config = dict(
    num_hidden_layers=13,
    hidden_size=256,
    num_attention_heads=4,
    num_key_value_heads=4,
    head_dim=64,
    intermediate_size=704,
    vocab_size=30233,
    hidden_act='swiglu',
    norm='rmsnorm',
    norm_place='pre',
    norm_eps=1e-05,
    positions='rope',
    rope_theta=10000.0,
    rope_fraction=1.0,
    qk_norm=False,
    attn_scale=0.125,
    bias='none',
    tie_word_embeddings=False,
    parallel_block=False,
    init='normal',
    init_std_qkv=0.0373,
    init_std_o=0.0373,
    init_std_up=0.0373,
    init_std_down=0.0,
    optimizer='adamw',
    learning_rate=0.00144,
    beta1=0.9,
    beta2=0.98,
    weight_decay=0.38,
    lr_head=0.00894,
    warmup_steps=504,
    schedule='wsd',
    decay_fraction=0.729,
    decay_shape='pow',
    final_lr_fraction=0.05,
    batch_tokens=[65536, 131072, 262144],
    max_seq_len=512,
    doc_mask=True,
    train_tokens=429500000,
    max_steps=3365,
    dataset='wikipedia_en',
)
Each number is 500 + 50 x the weight over its row's rms, rounded and kept within 0 to 999. Layers, rows and columns count from 0. Numbers have three digits each. The size before them is the row's rms in percent of the matrix's.

# layer 2 attention query, 256x256, rms 0.0384, rows 143-191, columns 128-255
088:454489584465463535563412538473519479542503478577446501534491481470512521568509530562431549453520519551565547505470470495557454514550425454563473515420525509435436531524507496463448428449468480504546508532493627508524503427479530438473473464516497404491539433474469468600518379520443571417560487449474542469512483489525515479461572461457511473455496513490472493436356472509601535466506
085:437530565423504462517400578459432481521493588588484517541434494473437539462496519533401540458564546538620479437438462551475499521542387434578489523471524541412458519516430463491545408441492492507453425483471627543485498452481472377504409552528450472428488548508438464555504478485442489492496490470582554380526519538478529481489475454493474495553525478547421479466389498506532556442513
156:557448430539510547489473425579552379501537510513479566475502540524471514425494512485529535467418486604383549495552568422504464449531592441400577567535467532483419510418611437468542486448547505569618574425499482484458544494446529562513562470544408508515510417578547505472487435481496523500499478482451480528580454553466494563470547511564529456458543540494532572509557521436457486522507
080:545436521457562499470524507467494413357429429570558452490484587418513441503506489558455442527468484552499443480540542499442513524475447426576543483468571555539475471474499555489499565482402554507519431496507521534498403517455503527435411515493465494570378508480542564492448469553433538566514499518591589517601502511462479543478643492535500419430452515471530479457468549542445488566547
138:567484442569499514483489440574502408499511513458467523467495563518511490475475542482581527456423452587374489552550492433523524449513591450435548518562449515576453520398592457476505511455540529555634596409490513472448526515465503597526598432514413552523496418513567532459453424465521453509500473529449505544607466555438499553450551539562532484432507506463528583473606497465432467564454
091:563502406535530425405528412553463463485519468515447494490477555545524482512480546468586543484430475504403541525547498447541528459540591510406583571578463486553455546484550462515441555503511532566644509489537470489434488529459521622492543439506448568516468480486548594464483408479463518520460551480473488495580524549438515542460553488528512505467510563459487592425557527503481497571528
093:543520421509495485468492401561531498580561466470397525514504469526536480512525432502561530464486541455525554535464512419576482486466541460420481528626543466567423485507456541513487614520437490531506507482567460489496529521456435559420510453494520556484479485531604413513510461407501537516433458458472503384549472476514507604452529518516541452443467593452493525481600467428427481568503
077:444467560489486511477531563464533510523441590500525522563558479501477476460505428477467423502583544448565471461454554560443472487434477481562496449462545494427473458533440548546545507530455478476377399545473432515586468541523452354529453574506562446491471529452472462549578584445542463520479523493521473519455540466557436484576413481503526527529493482528571441484486565545460474457514
076:464486551488570473407499486528509492425464535511526536586464520523497450500474450425487511489484562494530512457488572530530446432514494466551585564520510516471407398491425474532529501449450551605396396472475504555580490442549538498556472569576522522449424552475513511535481510535453534549466496466527586407611521506492512479517478479565536520524484558562519555557465548521545537519515
086:589522488499479486528506586515513434473454480515473485514497546557451408508484490500632423591538469503515498434532471529530490444544548452547565506526499524503441478547475616576453517497447467487560494518435419509543512488479472559439567548524477380452393505532546594485547519526456452472506515421564497506454523477556467596502528518516491470481515564456482463468435562531479549517624
084:525548448482602479487441382508511501501514467509442500548522505478492427506511483556513606540462552549438573480555439422460465548515521454526421550512520500550530549571535515474408545557483429440550541558522456532462487514412509503462515523488482452574503556457504498568449402491367550498481551422460427448534448498531450555436572524502454523510493525453487398463401444507528509556489
107:446498426513593533524530413451466552578547480449392543507585480548438500482545524573557566452463491472433503499541457392476517478557523597437442478431463531492531555497520437517427528537548499555527504485555399504448490544457533547441520491468521538586560519523478407507456450430470493516499461477441456605464472532529446447424500477469463507492492464444461475379477416468505471485501
082:539524388484550543437590516470480502604514486546427491483560482592496396447501438499605436492443510459466521472473431453509461419520545501367475527468494512526506505504441503549519465523509419535346501508549450546459517537567477492562545449503523469581471529558405443485550486435605490504543552512575454518494565464588473496440527537468484561510595591400525474502512496468412463552456
082:428506499586555488481583537514498580556450561423535559555527409565480500550439479473483499459527544463507522417522584494444497525531473530469556543460468502548472445521406456593516457499535515492386487531528471515480502483619569509578554533542493502417457512438457465478576558448573493532470520527474500477544564552463464432503353530501491634569522477539523542599475541441522507549385
080:589508516495496507549474409603590475528511508468560572555531448463548477528427481510517579536546615531456597554556487436514467532474559434576465556539591493529540426538597533410471547517482505457578544541495422511601563478404482487521531607489506493486531480437563508557426542586463545434521487464443470429524492476502502462514512572470454530514463505556494543448462495539526549525481
078:572486418488509497547551551444501473533504460484437430562515525523450529489516518551602452568516463465531500559513527457547500559563485475438533404532535528529417540503425582537498646539410516528505510487501477491468538543490362531487469483503477434531466529511548438496510505390403488475422457504534489465511495530521474566408521485464454437343500501436488479423576512511398505498614
082:559489478515485554509526579453498460508544472546456488468468566507464494469476517453514453513426415483523428322468448565405508397517498442515551424526438518518395530520446562563600525505489518502498521504468537512483539511514474492418455463489536409485512502594551472487582584532507473465471473514577503482459476469543534599484526499504472463449542560488568447484542587492397500522550
086:413543502500488403514540512456465547479457450412527467538451501566548468684543461473458434524512553421524455512525529480480543514487520518410542492543494445473510481557434571483425549464488464462461429537524515551548467479546450472510468518472572490360515512257495487499585456532436441475433539511477518473467525401508514558493499518460500553600437485512533557445517475485561623555474
077:558510505427494530423456576475538502546521484621448472439594457365483504408472477570495597517536559505569613466509485436483423541544404491534440479484531491505544492467523534520590513542481489511500522549525476449477470509485499506460457520487524511616505551678451496514415582476560564521540489469511452484439556510471467479528573461429489486447442442528431413564517466463510485505559
100:496558477431447446474496509417454565518504449484510426495495479507577468524528491523457506543563521412575501512489507472528551505522490582518515587543513535481538523552346630520382538528428464495503412503534460520502474465540526499553460485496587570492494626464444534524513468485522464501513518475510551469412563418555509426485529500413433530488456547514383503523519473458495564471585
082:470589531435476446425481481405432584548515425487536412467528445498606496579537505533493532557539505426624538489516465490513527520495484573513493538534480508507562553571361602538388550543442461482467447559519537493454465406526527481452491482480597550485518604475371566479471443453455527533572509479509603478421543508517458404532495532451408516484481497568384482477509468497548530476516
078:534502427468440506568459604428533530644500415573569491449455480507514503494517482474502523538480494492588602484515477541569448477482452479558503454615544513461536527523481568560581548532419478494519475527490553499440470412474437482489421427485537604499511617538406456489453523447451536456583417538549453360501509474603470471527478450390500486461549490559421481514521513477574568509617
088:559493481522483501570456417466474511391450520461576474484520506475512441513515574454643419538471480515484398495521467545474566514546557455397490567499451550436477527518460533441506470464514641460486472427493481644530556541519507521521488463477452507472523438432533626492463451529497435455519568468439591542551488424550530530549531514506514511421503499409561546443478521595439477456498
094:462504586415526507553393445420500475513531506475491511501509492482458474467580471587396548538542492518566408433455530509441504535518494488457464552537533607426506544498490462491503515459575553485605489466429514611501505493455510450484373496532482511551580524534445606495427444564490460451544481364502573471491549545530498404525522453527515408520465447500460438422435557495466536513574
087:531526428547508472546475471522508442542407506470477521586496505542438419465484479451590541547437452530456473505480469498522511447558570467454542586558534519522445506460495519478530479508536604536529453458509411620538515495473574559580528464526468548471449432490528571502531499459470378486491504383458511458574503411523408499471471466547544535419540525424488513388524600465453539513497
076:525479472524345485552431510454510473451433417610506511593372521543492473458517528445490567434486502504490536478525501585503501469483414470570472545563592553409463492509542489506508489479448555563576429499574651508446524527462444573448397545506438595437504462532534548586476557546436501454463459536510519385532486515436544521561494398475518541504502441530447531432494526598563542482562
072:476412412541447556532556519475534437480430562512452514479445587493452498453413572463563417503450486574424543527504547457490467464511499413448567498498494436482441497479502525559598488508459503572456516472492542503530430519541464556518621512429448450553494458454588448466544531455458434493471458511479397541562444474505460612557517497514512446399553497504591488530532576474437453481456
082:550487442542477450398533493534527433373420512494543520565478503573501423490535559442424514486539551496366502486560569501466545507541532533388517562497488434453429549510539521419458436477501573562524488477533475480508480540512523475454529539466512508565497382440562578494478602555558520534487502589433482617523561520356452511525495487557578522499447472471510528419578544540440524476475
091:559419426564448539544543477547539418528392470527526553498432551495407449426480518412522535436434458547441546478555564489516458460557587509468526520554542453476477528446610469513590474503504579610493540467527451480500474594502552523502502574460401539522535414539623462503471552511508521446485412568455399527577443522509450526557513499570506501475573481465548509490557502442441464449512
060:477472475516527533559441510488550425586540563492425560508584486408384508360495464493458474485451526535441465458471564443401420510556486434490492429474562522474404538521495520534590528495518510454579480491466402555554488504488441440471442516541480398518536473599563402537573539442453424451401432419515447517485479487541435520492533475519510406381564515508548506466508515400442551527497
060:529486452539493456504472436547554485556421553488484554583575464414432458444474520389482520481464528529382471420468483527367431498496525438451552566506496533535398540508513559431605469493434599536608471501451440598530498566474487439444440565513529506489511463527562545511562506410475438512449422493499452481536498517510423422539410513554488502409476450495575562459574562514462537530469
091:597493410513454412483517530521461480545502519546537504523469564579488481496421535463565511605414484572364554517572468525515492441538594480466540530582446540536488548457559531443555501509429570568627495481523510507429443545461506609488587417432424490484455509456428575499459527449428477485490497506407498479547522527479419568462563472556548472423458569462470613485558552555472482520532
079:439499547466502551555513521415509520395525463470517447483529471445510495537583498604496471490521418506567453605492533465442541505521495575494476485414463540447545451434526428441445575479556528502538532498525505479477534462534569551592450488635519498546526451496506513428460456493616441486544565528515442660435495480490510451468467535474499518440527397468503477505461521419494455443536
083:465484574501426460445489523472539524643488491493514493412491477424595478520506496517429436537604514485457576556492548515576466550462541468495491463572489434541500508464557543432513457513468405521480529547422577415468437500549481471552585435471494415508455496422448536592486512489553514508549522526419457537512480503503438503503552476496493526472451491592514471560608519479604491440474
054:439552483498418471538453543445414566510555415593550481491439482557549579525482497478537580501469463501544573519516454545607528507535485472490473573552499501499631480437502488529488482503549475506563543508570625458422549383561555592502569411472503504430536565482426505480516459535405569482609522461507561345534438540491552500503535524466476562588542469528423532544399511503598529425537
083:538521488375570480542517427523512503554641486497447584529509524539444465404546425520444582542460575511518506472494482505466470452477527519491497512603526523537558564498509490551526644567542517587556541461490477493439492452482530525436403497521501523540501567546560442540442549514421519511453454421507452428541566527548531454513583486565559465519476613518435428417486478467525472547590
066:492566427567523470547504415488388532466561473540535499488478526566503520504473564492575584526437468546460513530544439466573508491536543462446492547526423522528580487475583443448406463484491493521592593494542576496396549419499549603477574398445459589480497482487437506463446412530425502528514533470486536447564405547492518512432548530501470488506541514492421555462464448472546484532480
070:484564517476455470519453539502505515378526514567500549552487463560530553553526470494487593477518476522462544591440447586632520480496536593517473524484488537441545447495570390450435398466535520522548487497538511537440536416479516584497506439518477463384507436577459550463505506519531492445498473463524608470510439504478531438531473436523513514600536479428475567425424467547514492518547
091:532544406585425515539441548409443577517534549478398517505512430555510570466488497510486497379455446467492461405479516503452499511596450507416470456461479496469516518493482409497520406500533520448487514512583455533434536587508484474427563481506474484365575493567438443491507517433479425467403460483538560518506393518437553565487485453503476518502558378522517528473525466491447532524518
078:492485468522468469416427555519503426451393441490454468564409542526620473509460502507437488428466495442559452421453515529526514519460437428606575509508463528512367491493442525524500534489433508523463378515437517536499519549495398520531437553522496457532426438506516566513515474456530541526416513522517583486559510459454490582408464483548431468411431551525533519479545547520472504560534
078:451502490500540531523454503553513432539489464517517536470501518465534474479467508486420515504511572528500521505593493585414490469460463397549515531544513534550527539509532571539557587506444384497548516521486518498515494509416498516558366515538523522581498575466554460571486509470421517499552498517513424377493573523567460507545601536510466497467454614544471471545464484421545500454483
084:499487489569504534578531421494536546532375523304548532598545439510483500548469505494538527510487494514382492520482517427467515533474469465500451483460509543539544446531530544540495625503478568482492498492586488481580486495567486578528540572460531563560535488439552465485455571387432439517468399536454453448568507501410504435532499611531484543439479514502542569569511538449455479501446
080:490441551486456551557528599458525494443423513543557474481460534486478490536519546543459397561528437561524477481463495493494490527503452459577408454392495521452595437484551499450543451502475447462470478520428633461468502491475491441473539475426517376543529452480415513502505545522517459495570515427567558590497425463482559523501526498497448464494561461489474467520418485553533456425441
080:487488522553538545434495506447463496481465559473500480448456536468517432503499545447395487452433514506598516414508514434398525512485529450547512553408491438446538538451502462519544459468527552512400478494559517528491463560553537496503467506514508618502492534487431486547488390555515548579530618511517454561486515407520449448507466484514519641520524403542485479592458516358546526478480
078:465456560491482525568581642439559522502458566527538494487510505474470578502509503563469370476550487483540457449458602497422472543500370504559495386421527531421542442454460498542571468474501482453439492502494549438544450534549479416495472563477519438502530512477475450518496618519518501513539464549561498562442487520517506497521492472481474405570525452541558471541447513517517465474476
100:532486567498425552490530597479515478464543493595596426374470565465525536478468534472442420538491448498553460483480492572461495488467493468542516432487511457457502489496485482512593407484527428452474543506407594471499498502527474405557516510528497434474524468527502536510535553603593492484566550530580492572396474492486569541562460499486480519574562466591517457597525521548482470411485
085:430535508565450541571509541496479567527483575469532542489546444493492528588523565538507501496491467491499496536526475477504510557502480522469420497413474499448554592493546480432461398510531484468444546488523549532518512534528538438519584470452517536551593417431395461446496476503587497456569498576413469612440472496527503395490447462468494523506506413453475511445476475517589504397421
091:508567366512471456520427459552520525542568479490397547489565403518495568567533492542552575431477529454494575558561500443581519542573519552361466494570531474526492532501543465467392520457526472513576541511562424460434533505480494559468498461512506524478547488452521444438427468495486568484488433494445496489489445546497503479432549481470524465477443494477466556465532397447546550560516
090:495478619473461523479533597490552481505479548560582481489496545471478471486484487481425403526531494475550464465460531570453462485427455454599496475455518456461498474527432531555568434559487485457388474535410546483557493507512479372558456562518541408499511475487512530551583588540599473473529518512577467526428536442508511511605413477508467524524512491548535417564493551555511486421483
# layer 2 attention key, 256x256, rms 0.0381, rows 143-191, columns 128-255
086:512490518503576576510513576564449526441430432615473410483527514509529503505519564513543538431480538477500453488496476538473547549556413465416430468533596482435611448571452466501443453478541520489392494480478507608548494439553639436430490425471533477438506480507551494494499441567412464519491474478569559476500499478534508508547493510500333477617576504467512518581412452482509452530485
082:435512533488427516521421518580432499500476434478454391484528527468513467555414516494554608435513542490556454478519448546567534539547462474391496513487459496515581555541365495487480464495527516596440475441502447590569581539480486440465524495489522432540545522497482557448464482585521498527499490504497508463338444542568550522514528491525433619503542394495548508506453463629516493511571
048:577551466519549453432446518549481470496589495479488554525477471479590519490494491487567531499555554481462496507556446500504534462533557511463492528554449518497476459464532592481455522444500500545552583439547557539489532499474561687474464490448453559446496509537476512476458514591541472496398563477480516507579577575463516448429592448481513454541482586516538554324531485537527508501496
080:533483467506555447450509418468542514427531513551410381492457482454536528417449500450461508520576602497479479439486520491395561482479531539459557532511519498475413494460447473518531501446604438437550522496510532593460482488444420462338600549461420491431465517491542505421456405486493545525473413514518494510428451469508488443447538423482539462545489501575524517517339535460512621513649
045:529529478519538413435470452462518538512564516492448486490436472453535541423535533542513481530534542493510523516574470458477515415488482499453480553552481581492444502435569590529525534492488492559520534473531557495428418507509471614460474476415480500512465538557458489466462542520501475502391543390493526514558583536530467417465541402418581473493453596560461552381514497453483580511514
057:472540446523501414457599480396517605559496434530521467489516493490499519592482507483377487587560511469630505418491519445457514491503468547559454506522476551483417462533480581525447548457490489526517473572508501516508516459502445616495450488487463435409513524516515512467588471438443473523443533466430499482499562440497490361434533456415513452501433494500403566503431548479598578479462
084:450563477493550508555568523462505585521505497505524534486565482454508544531552591494438443484454450424512531500518414490462497574454469578553434499442537483452471439452514538502461501487479523504548549497528579488511532462505593558540414469579605446450550492485533451586586540444468424500524515514501476427627545448431585387548403551507529511546490484427410418454547506528563487482403
062:469497516511542548559482484548488464499491532503424528578554478542443535403484537455502548437498512574380495522478654489544501509523598468502575501512472448519471533407504384435491443438507558505484497463504424476478601523434535475512556512546435567535490458511529506435457563499484553525490406577531487507482462559480507559448517528653500505537568450423623499491505464515480450559642
072:563497475569488461493568504503517486543536438422435541572552516448493473463498555464402576479587591497459504502431523497478511532463560532533588508546470476548425547530381499458389417455485499510583509464482474595440555523469498467556514466516443537475521462493564591411522575477578463519488526553506469472421528501469569572503535528565440564538567451411559443463530418531532452536494
088:485480489551507532483548546505482511431472504558461484516556487407547562537500428420501475541533537405557520447506551490393547440564436494509465511486504508510444408465541417507447532463520569529413441571553474497442481460478482494421506511423476557426484481490469469509531495444316575521431486520521575514445539533539463499450408509515480485634443442521435452475442557468573515577666
082:401506425439581488511606531390559560522519505571514477427501462507519539583515563519516467453496578372604487423489456510542554583525514562541472493491480517359484471512436472435555537439499459512589468515487503517553593414540507578481420496592491370439566526474465390584525418554514488469447530475547490471518409579483545527467489488488502442495495483573433507544530524504480531524514
113:481502490416491528481462553391553555591453566463516549436555501532423491510462430517520482510413503529495520545405464503490457472475496457569365546459474571417492603476503518484581568503484481523481457539567517508596486513490560615570439468577504449598622530534488477602593528479501528466536580459489470527549517536501470538451503462475581456400509535422524486484561524456511515475356
082:454492585500378414535529602486539570475482360537423544550553452549607531484501536522523373522483444405530484502474562540539469550416387547579480557435523452449439488422468590557495450473484493470505416500512421416550517481516405545495437515528598506538512455512431591521621623449510485465480555524538484509536586474456490445458568505516497589522511492519508443492525553630533419462490
082:492527525541492472563505505562511531520510488446448555532526492548458472486510474540436487514609492496464455575465533471559508526456571492578549489515422461528472511515449534543501515510415575478508472479555389447565551540479468528652550467499540496413489461498555500483568589483583472433500443525442489525455552520533449519549478490518583526508536517395573545567599439420391474527455
081:473508441544548518557556493407532495457476585535549469535520452453445473555595598541482519467463513392509442525547432522563566574518589536564485517522505541440513518571425468452492494468461465479596466496512548499510590458527565534519443522532526493467499505468482403546552523524537511460473491579532510420497493573484565559478419508501514402475494451480380509521584443440474476534469
078:471539535532506460506508570450491539468498555477404499470512469475559555507536459476477530550472510517625504372591454515393507365520450496535420517495540532480496510398605455492505540450501524539457459564597580532455526538426536535434546497500483390429590510514479501559551506417383516472501532474441528505546528482465471454457478514479505473495490493490457450514393588538600580438494
085:519479612449418486452477456551461484551529435521445437549452472513605548447498514437478481539478507452526545472498588525443462541423402494398486494393539434523469412442613587516487464532512539486430554547440517441503430534568420557479580497455506523520475489500465462532458424548386553578480523424489504496508512425483550435528533515500406534545476530545540434498406567578544506443516
124:454432477490420417534549520426509591536430438506476475506493522533477382535583505488452540515493490449556537480417492550475449519495433553537478512471459536479500508601441552547507557571424454531448370608502522478434408536533414480462501516495535463498490566468466528516547569474461553482486531541519492526437528423567497513568493474474451572450449489529447497495497525480540496422479
100:486512498570616555493469483526497411499543539495481545499496518480518592428448497495576455450462508598408477500543530473535527487556541452453510478493486530509474533363587426504541446450536588506572621412499493538514543463468576533574462482521415546515523446537524536480442494473500456471483467505484524501545497627421515549439492496585533469543565438445594539482562505506444448543530
095:510488518499447464521577568572537506531433468495476459535541493530476428537638518464466575517526496450487586507432471528516462517459508576586487458503516407554528471596470541466494549555461406500523424626466540413489440550501406510452533516526569460514508532473527488489570584510511515480516467524507423517440499386559469511557479508453513489478417482504442472551511460465534542424515
080:503463425439416423538502526503551463495403499492498440569481496537507398556540507456467545515513484415540545500397513503473452516502448562571512500550553433505519482618487504468463571589452463483571439642497515445489416581491357483445493527562520492497500548429564470484613510525426579503532504471447477505447506477542495495551482472445485518476417512523444481538486504488536563470472
088:491528492553488473541531512546477465491483479487451436609608442564533459581557587480493624536517467451466499402483521489536535504501478562501502482498496396551542468518437518378404431492439536554595470565507505528531476542525434479513544528571587479503538418473548560512538587561472511492440475574513491481538591432464513512467517492556542561521399461436513462462569454489492464500488
091:563493569488476534460485525539512543435508486601546576457441453503426548509537455585469407540424477616558519500552526478462472472519469448515517498548496589493484549477517461549520522462524422549411506478489511525404450445484486329390489536481485475557442552520468479442399553508506527475526476536584483516504509540468508510430539505504439435450464524587498510491383534497519456563513
092:492476517454463530457390543451435475432442472483545470492442525527528499543401495473500520500436575519608448488460439511537553565552368460485515536456490575445551590528383497507480489536548469580431543479488500576559524483499461321438465565510479472542556539513495502532478410530516529521555535513556543479477431546541495547540477532554389493515539457537498446477331545587532506537459
099:499528497524504521492544547539437582434502430548492563500532429504525544493482467587460486574441468531557457454552542468468533534567475527523516519531485585474414511373500441459439432398477560522478443473554465576463451390499500384480533520531493466462528495549457527479455534486519527476514455588591550459492574508469460508382496480595507449547448455493527535428440558477522421600518
083:457489511506503510482413473512445539539588476426445459529546568504529406533531555541470628453485545503489467432422388516468542493507519479480455545457411475550545545571386536444481511462522512531496520445457593587521524538445528533493593536550481458471486485514539507528510508627563553548466462494521516493436498442525527459494536473497492515482480487486512540425356424479475482355456
070:578491544521479487497425516569498478465569488481434569483526479435507544428528459512564491453536506544437529466592535489468502367538561508429499514573482533537437505385620527498482473401503499470610496454515470497425517507500560647486559467467466494455440448525523554404435499528450499498416462473477538538505513501505470457387571416510538513534489538477552591403553523500457472500581
083:558442544495568481487468477560514491485555493561533465482491548446469470422536542544460480545518532554459480490526521444501506506512578473388490520547444537552550466523524549518504508456488550438615522469459507461465431443459543562473507431418480536349320436503482572515370486522513511544487502479466486539433507431506490451461561416513487397458515544588515536464553496446499491507518
059:577528526470517457466480449440452523475619513525398589482547479464489546465460525481494570378451580472461489463571503527531511458526588527435423513566461484472489537529476543433497493439491489498579546479532457593534515521474483596546515535497479562464515462508470488460442526616529497527400537480489466478528499506477512445416565449536574553472513552450586602353588470558479496461567
108:491463547506571517496431556482495463412537526500478517497498498475590585452421469500582489434523519542457490478567524515498539496468534478466518480532430515510499484390597403486508431396566569412515591445507475490469577473507540528465537470522464495458478430541478456518420464569520510517454490523518537464568449589457510513433502556619539512576518485492630502466514562529440439520587
082:560477456515525548469435496480475498476606471514464515532564505443543535434441514502554567408457525578411501488507505496489504514498610524478527502543355570548497521434508465450531496468514537470581581474513442504491551525474538600483561499511419556534473461521516573472373528525563530546488464518485506430524438552498517420388546440576483509530498496463592527404539456533440409528550
079:487517421548475454404503435550510464477522428510444530526486472462509495542510497470543580591433534469540577432486483481457499422598542511462516488581515524520425474482513449407410519432436448560639431524471470567462464544450423590529561578490440499456535508494526503422512544481471573511488471473532491515487532458511477416418535351445491432495392500531532552466482501467597527498536
073:523456565461496456540427474479455517520478556444523489457430496530478434427486341553544492561475442595498493585492470481493468487537515391454472496420469548494539531526563521622606567536534493433410536475543527581452347498465450392529553501552523507547462540497460504464412544497457497454492506468484555536425518534553368576518556472476493514441520504486520484522446557453424567520474
095:541535398542601476504551537654569401475518446517503565499523495466565526504520547491561543516454527508445528515580482482496513506565553518474546473657548481477540465462553440470361491505426492513557495482473457541397470513542518569512420460509486538495500486459557570537437517471481507559494483481523522508543471487570479540487580470484432491501508571520516538467620438421564482557591
171:466527477489437446518544490458509526497426472490541412522501511515517432593522544484488481534511478393572529495423456518488475506511419579568471512461586459489542526609393598526476509594471452538438414580526491484583460530596445450495447518486627479489538549458500492476632525497477461473516513507527494495488560419527477458591430480401465584529489504497397476552451465503525591472428
083:446499589540459428463572438450486482595486429501415448539487495499473502536438603362504563489477568410523493514492511502613523538436463539470528471424550436447460551496441483503498448529473477560515529513468545529557544499479467485511306514563455467486595557514505487534553448582474485506494537543498459428491489545381607543561528524482510520450474489501561468496536471556554489499531
139:494512451457449423478520493460504556481445491521548451478493485479507450593510520490473489539499492362590545497444446515450465491507429555518453555477531517446516537584440613543489579579426461547462421585542504499553429536587449485477433514490589462503533576483480492507618535498487477477517553457516470492480543421513483457567473446359479561462459536526388483515466485480526578458418
111:509505502509400471524488525498477472492438462517612404525540505453509445524478488515488473498494437435545510491432396531513500556452348529578509506427489541471586527541392566571543495570480489526499457509495486530539459421524481359559492485502598481525563533528537553504588567468493455439587514547544479468495531454480475473565399485436431550513498425456438456542449479548500483469413
097:557519509393464524552414478514479473493507566439573490396484475509531434443412450570516505486475470528507491473489431556534461530445490478441411549458495551485604527429575575492502493519517520503421554517512451478563507536513622467569576505538564476542548483525595505514444449557570476491527584404458510563541474439536497492523461493534495618531467489453587452523517507536457500518343
099:604492462527604487507517493556503474507573507509437474502496512456566560442475527483493520558511553550561531465549489494368525529471568503411520520556447526531449438406515505477437497439567550479544625481505517522382491492374444548472618489457396477430426480485531524511401443518461535581532493439567506487464478464507489449459600459566463445594498532483525511439436522478564545532582
076:470500456463547528501609485468484526586575493596511446487457540517423528572518558452528582420500578382657499534531521467536547531467533496480469515544668405449443446544453468502438515515492496428430549497487502512544550557540423577461443483502433425467490529468432375552509457609443515557483554516487462469469462568512570613571531478472476485510574517537507444468551471524528577465563
085:508505479452530517561511399458532546471567626472512562479490463480405485503580484491486482459550477506394477618479443469561487440472592561588545515475508511535451568531548497505592516539534544498535494477541542477511549531450547536530520509491515517509505566493533344509641535525572483431495508484467468549521475534441473475556413456531620517461529467482485449490545503378316484472452
074:557457477497503528504406456559473472387467531588487476486482463507528524454510459480646440471550555532433514503503533597444498473530489493378536554432553523456489509517522461530572581544511475514553459482528490510454442452507429495433535511438497592570505501492479460473446583498500505476462437499614562542434412523503455552587548436460458498497512545571562439606456491555390495513589
077:533485528418500472538487468493500545527468528552429483494441476583481496498453511554468504411536539509477483505453528452503492492535522519501484555480546507492434519536498489490517480493489464482423538476574451534567500570585433510502527514596516556518450553490550488470406488582623471523502513462544468509438442587534538590457524439528529666540546514546612641517553455479458528573579
067:545471525515481522536349470547484406477512522432447559479525473538488489393487417479528504534558505536377490524443556536489487431510591488425552523470518480512475551525561491475568502526482495422537489480523469515486488577433568523453575536503468591526498417490511470437503470533477558489457441508524509587428433528528445547555510488622567449498558543475606424552498555489463579466579
098:525469561524485511518416496592472385472476482518488480542423526511586482446508500448544452530550502516478506501548615523493480435499481472423607488539520440571544452502579498521483489535497509475481508538426503445452429533532395454415560535405517610546368468496457572435393521538456531549425437487498496508452492490535474566535581538497434545554495529629566525542465487560521520489588
079:528492521469429588520423529599514501454465503536523533427499512595428510458518497592540494429438466583395501568491497520547455491535530421428418540530512563499564515562479453500545531480501433542457460445508480485545394527486541463525473470482546515562424453504509484479475568467491531438515493484526539574536480479564431515494559476473458434421546555506522558517517453438425468499456
091:522543459450510540519525533424524514525471487488613493436525521506430469562521485568421519545487434495528532517501386510494508551505497460538341494492525543458582496502469580504495520531489424509490516525512511544563515465455627495559431435541579442431541475509532491599594484489488469486528578472458491487614574447493503505516428513504497413448534468438381418474565513512543525487338
082:477417538583506522509481517567481455485535449533411486559477517510562519428506558434539474466578523547433470509512628509517526493518519489428619451532470449599516484478539437458467454490524532469511533473441468493459490489512446466449552516454440595497371472498484539434404508536481534592476408571543564489453464530497520558489535544569447524556532477533613529508483442532514429534688
# layer 2 attention value, 256x256, rms 0.0351, rows 128-133, columns 128-255
075:578423439544514503514481450514509468484438522488507471478437536557535626467523444383528467486480436542481525502433486563524456555523493493393574578522502506513534432521550454567581466533502436503429498470468436475448481509545481476544520541437450515480509524478510468532466495460512436469514456471540489566526435460517576517589479500505412507526615587477496450613514576460457523467561
102:494500499438464465439508534504563482438524485515445433547507435465515496434397604577533539505451534430491588465458509409486381512488463579516450574512532458524555572477475552468446515513497497520558505612622525463542417566497431511449503542469544477594512489582404508561453578621514560575488531431652531564398586471542524431497548412499501548461441488539500570498511469429460488526524
081:433547510453530516474512517520440528536498478447474522622540526438477487507422384441413476459597518454506488599497579433585571452426484582541553549463516502567525472494477513551510566450491632562507468534559540489495480454491531468476489459416457493452509512542445535476550402507395427518384529563502520400545499489480478435496483564499475518493366520508427508469457516501413482537432
088:477603520481455488496488549537532324546520470488428439545477553448520525480542531504624529487474482498473493492553476461579477550564571529485518454533573436482435522527445584379456468620582490470535562468470459528588448567524471492531445507551530548523472531523485482424527522550660457543563487535521516528443527487541426434551485498502537454415562428491483573467536405446534587454544
092:497547604476554482492586447531457479470538568500437425616503546451460508528492533538485515447510429505552509497511498423438557528524510459555498386461538413619590537484494517485547447549523543436582538470472479526512510497438483470501471484560506473533490455498487527517498529510510542562473460501510496543516429524425582467488487545536443480550582476532487468513514360350432554577509
093:502415390483480521552451496488590486500467526427411528448429483533511427470562381477501480480526527592463542499540444584497428475451562484471537513582489482432427489500523480470537478555529487442472512492460467483466545468520548595546498438563481557515482488486546434486460428471491497535568468506415434534411427499643487527477529523504571499432645474499545501491563559490553556515543
# layer 2 attention output (transposed), 256x256, rms 0.0352, rows 128-132, columns 128-255
078:555531471468498468489540344444408415569507474492516504541470475481495409481437460483536521574501601498473486480511439455448500456581511524399545555410504482569539601497559569524453572648437503535535554410473459521476524610462507546450488451528505619542483574548467470486412492544496476455514516461456500529517526517477423467511462547537490550427433513569523534385550563417517553560482
103:499512573531584449530502526599525533432464501493591404484510511391451545514506478485480489457580532505595457510492551487553478536514475457585483464576626547419523466580517535505476551407477526442478543597482514444576435456524556461602419574527487366510461562496543552519538625594465543513514498459490473485500541495474475486508472465473494426521517580530537471585452521503510540547546
086:415462573588529568497500549518474539554577531529438510466593398479428610524529489499488405521475500504544459526500573457577543588482564489473449446531470553454582539445527526488542431469521440459478491558500583433397500464551487495523517523463514511524484542459505559512549529478543497558502499539504512561518538487521544492518413472520488428551582574509554458493544467518502382388530
097:572536441491594406562529486492552604521415482566548445531512523487460562417600422591587476509497455504416505531571434471525452481573537517527514561543626450462459512486494454442433591388593471469457474493487431547489488521475509428486538522564409432433513509446430469500447443511455489490445446521516408524467435594521533556465562453506542495508573438478547493528484528482536457533551
093:476521449413537511436457498516546618523402494573446424445551503496500508466502561507499481513599520510491512501455552410561459532511476494619409520512531489481508428518493495462414480558508520516423462504531495515469446403528410453458568521349469447538491522474545517565500468563568393505543493485525492494532441534514548514445519442489498538486540415448393471592483522523575449517501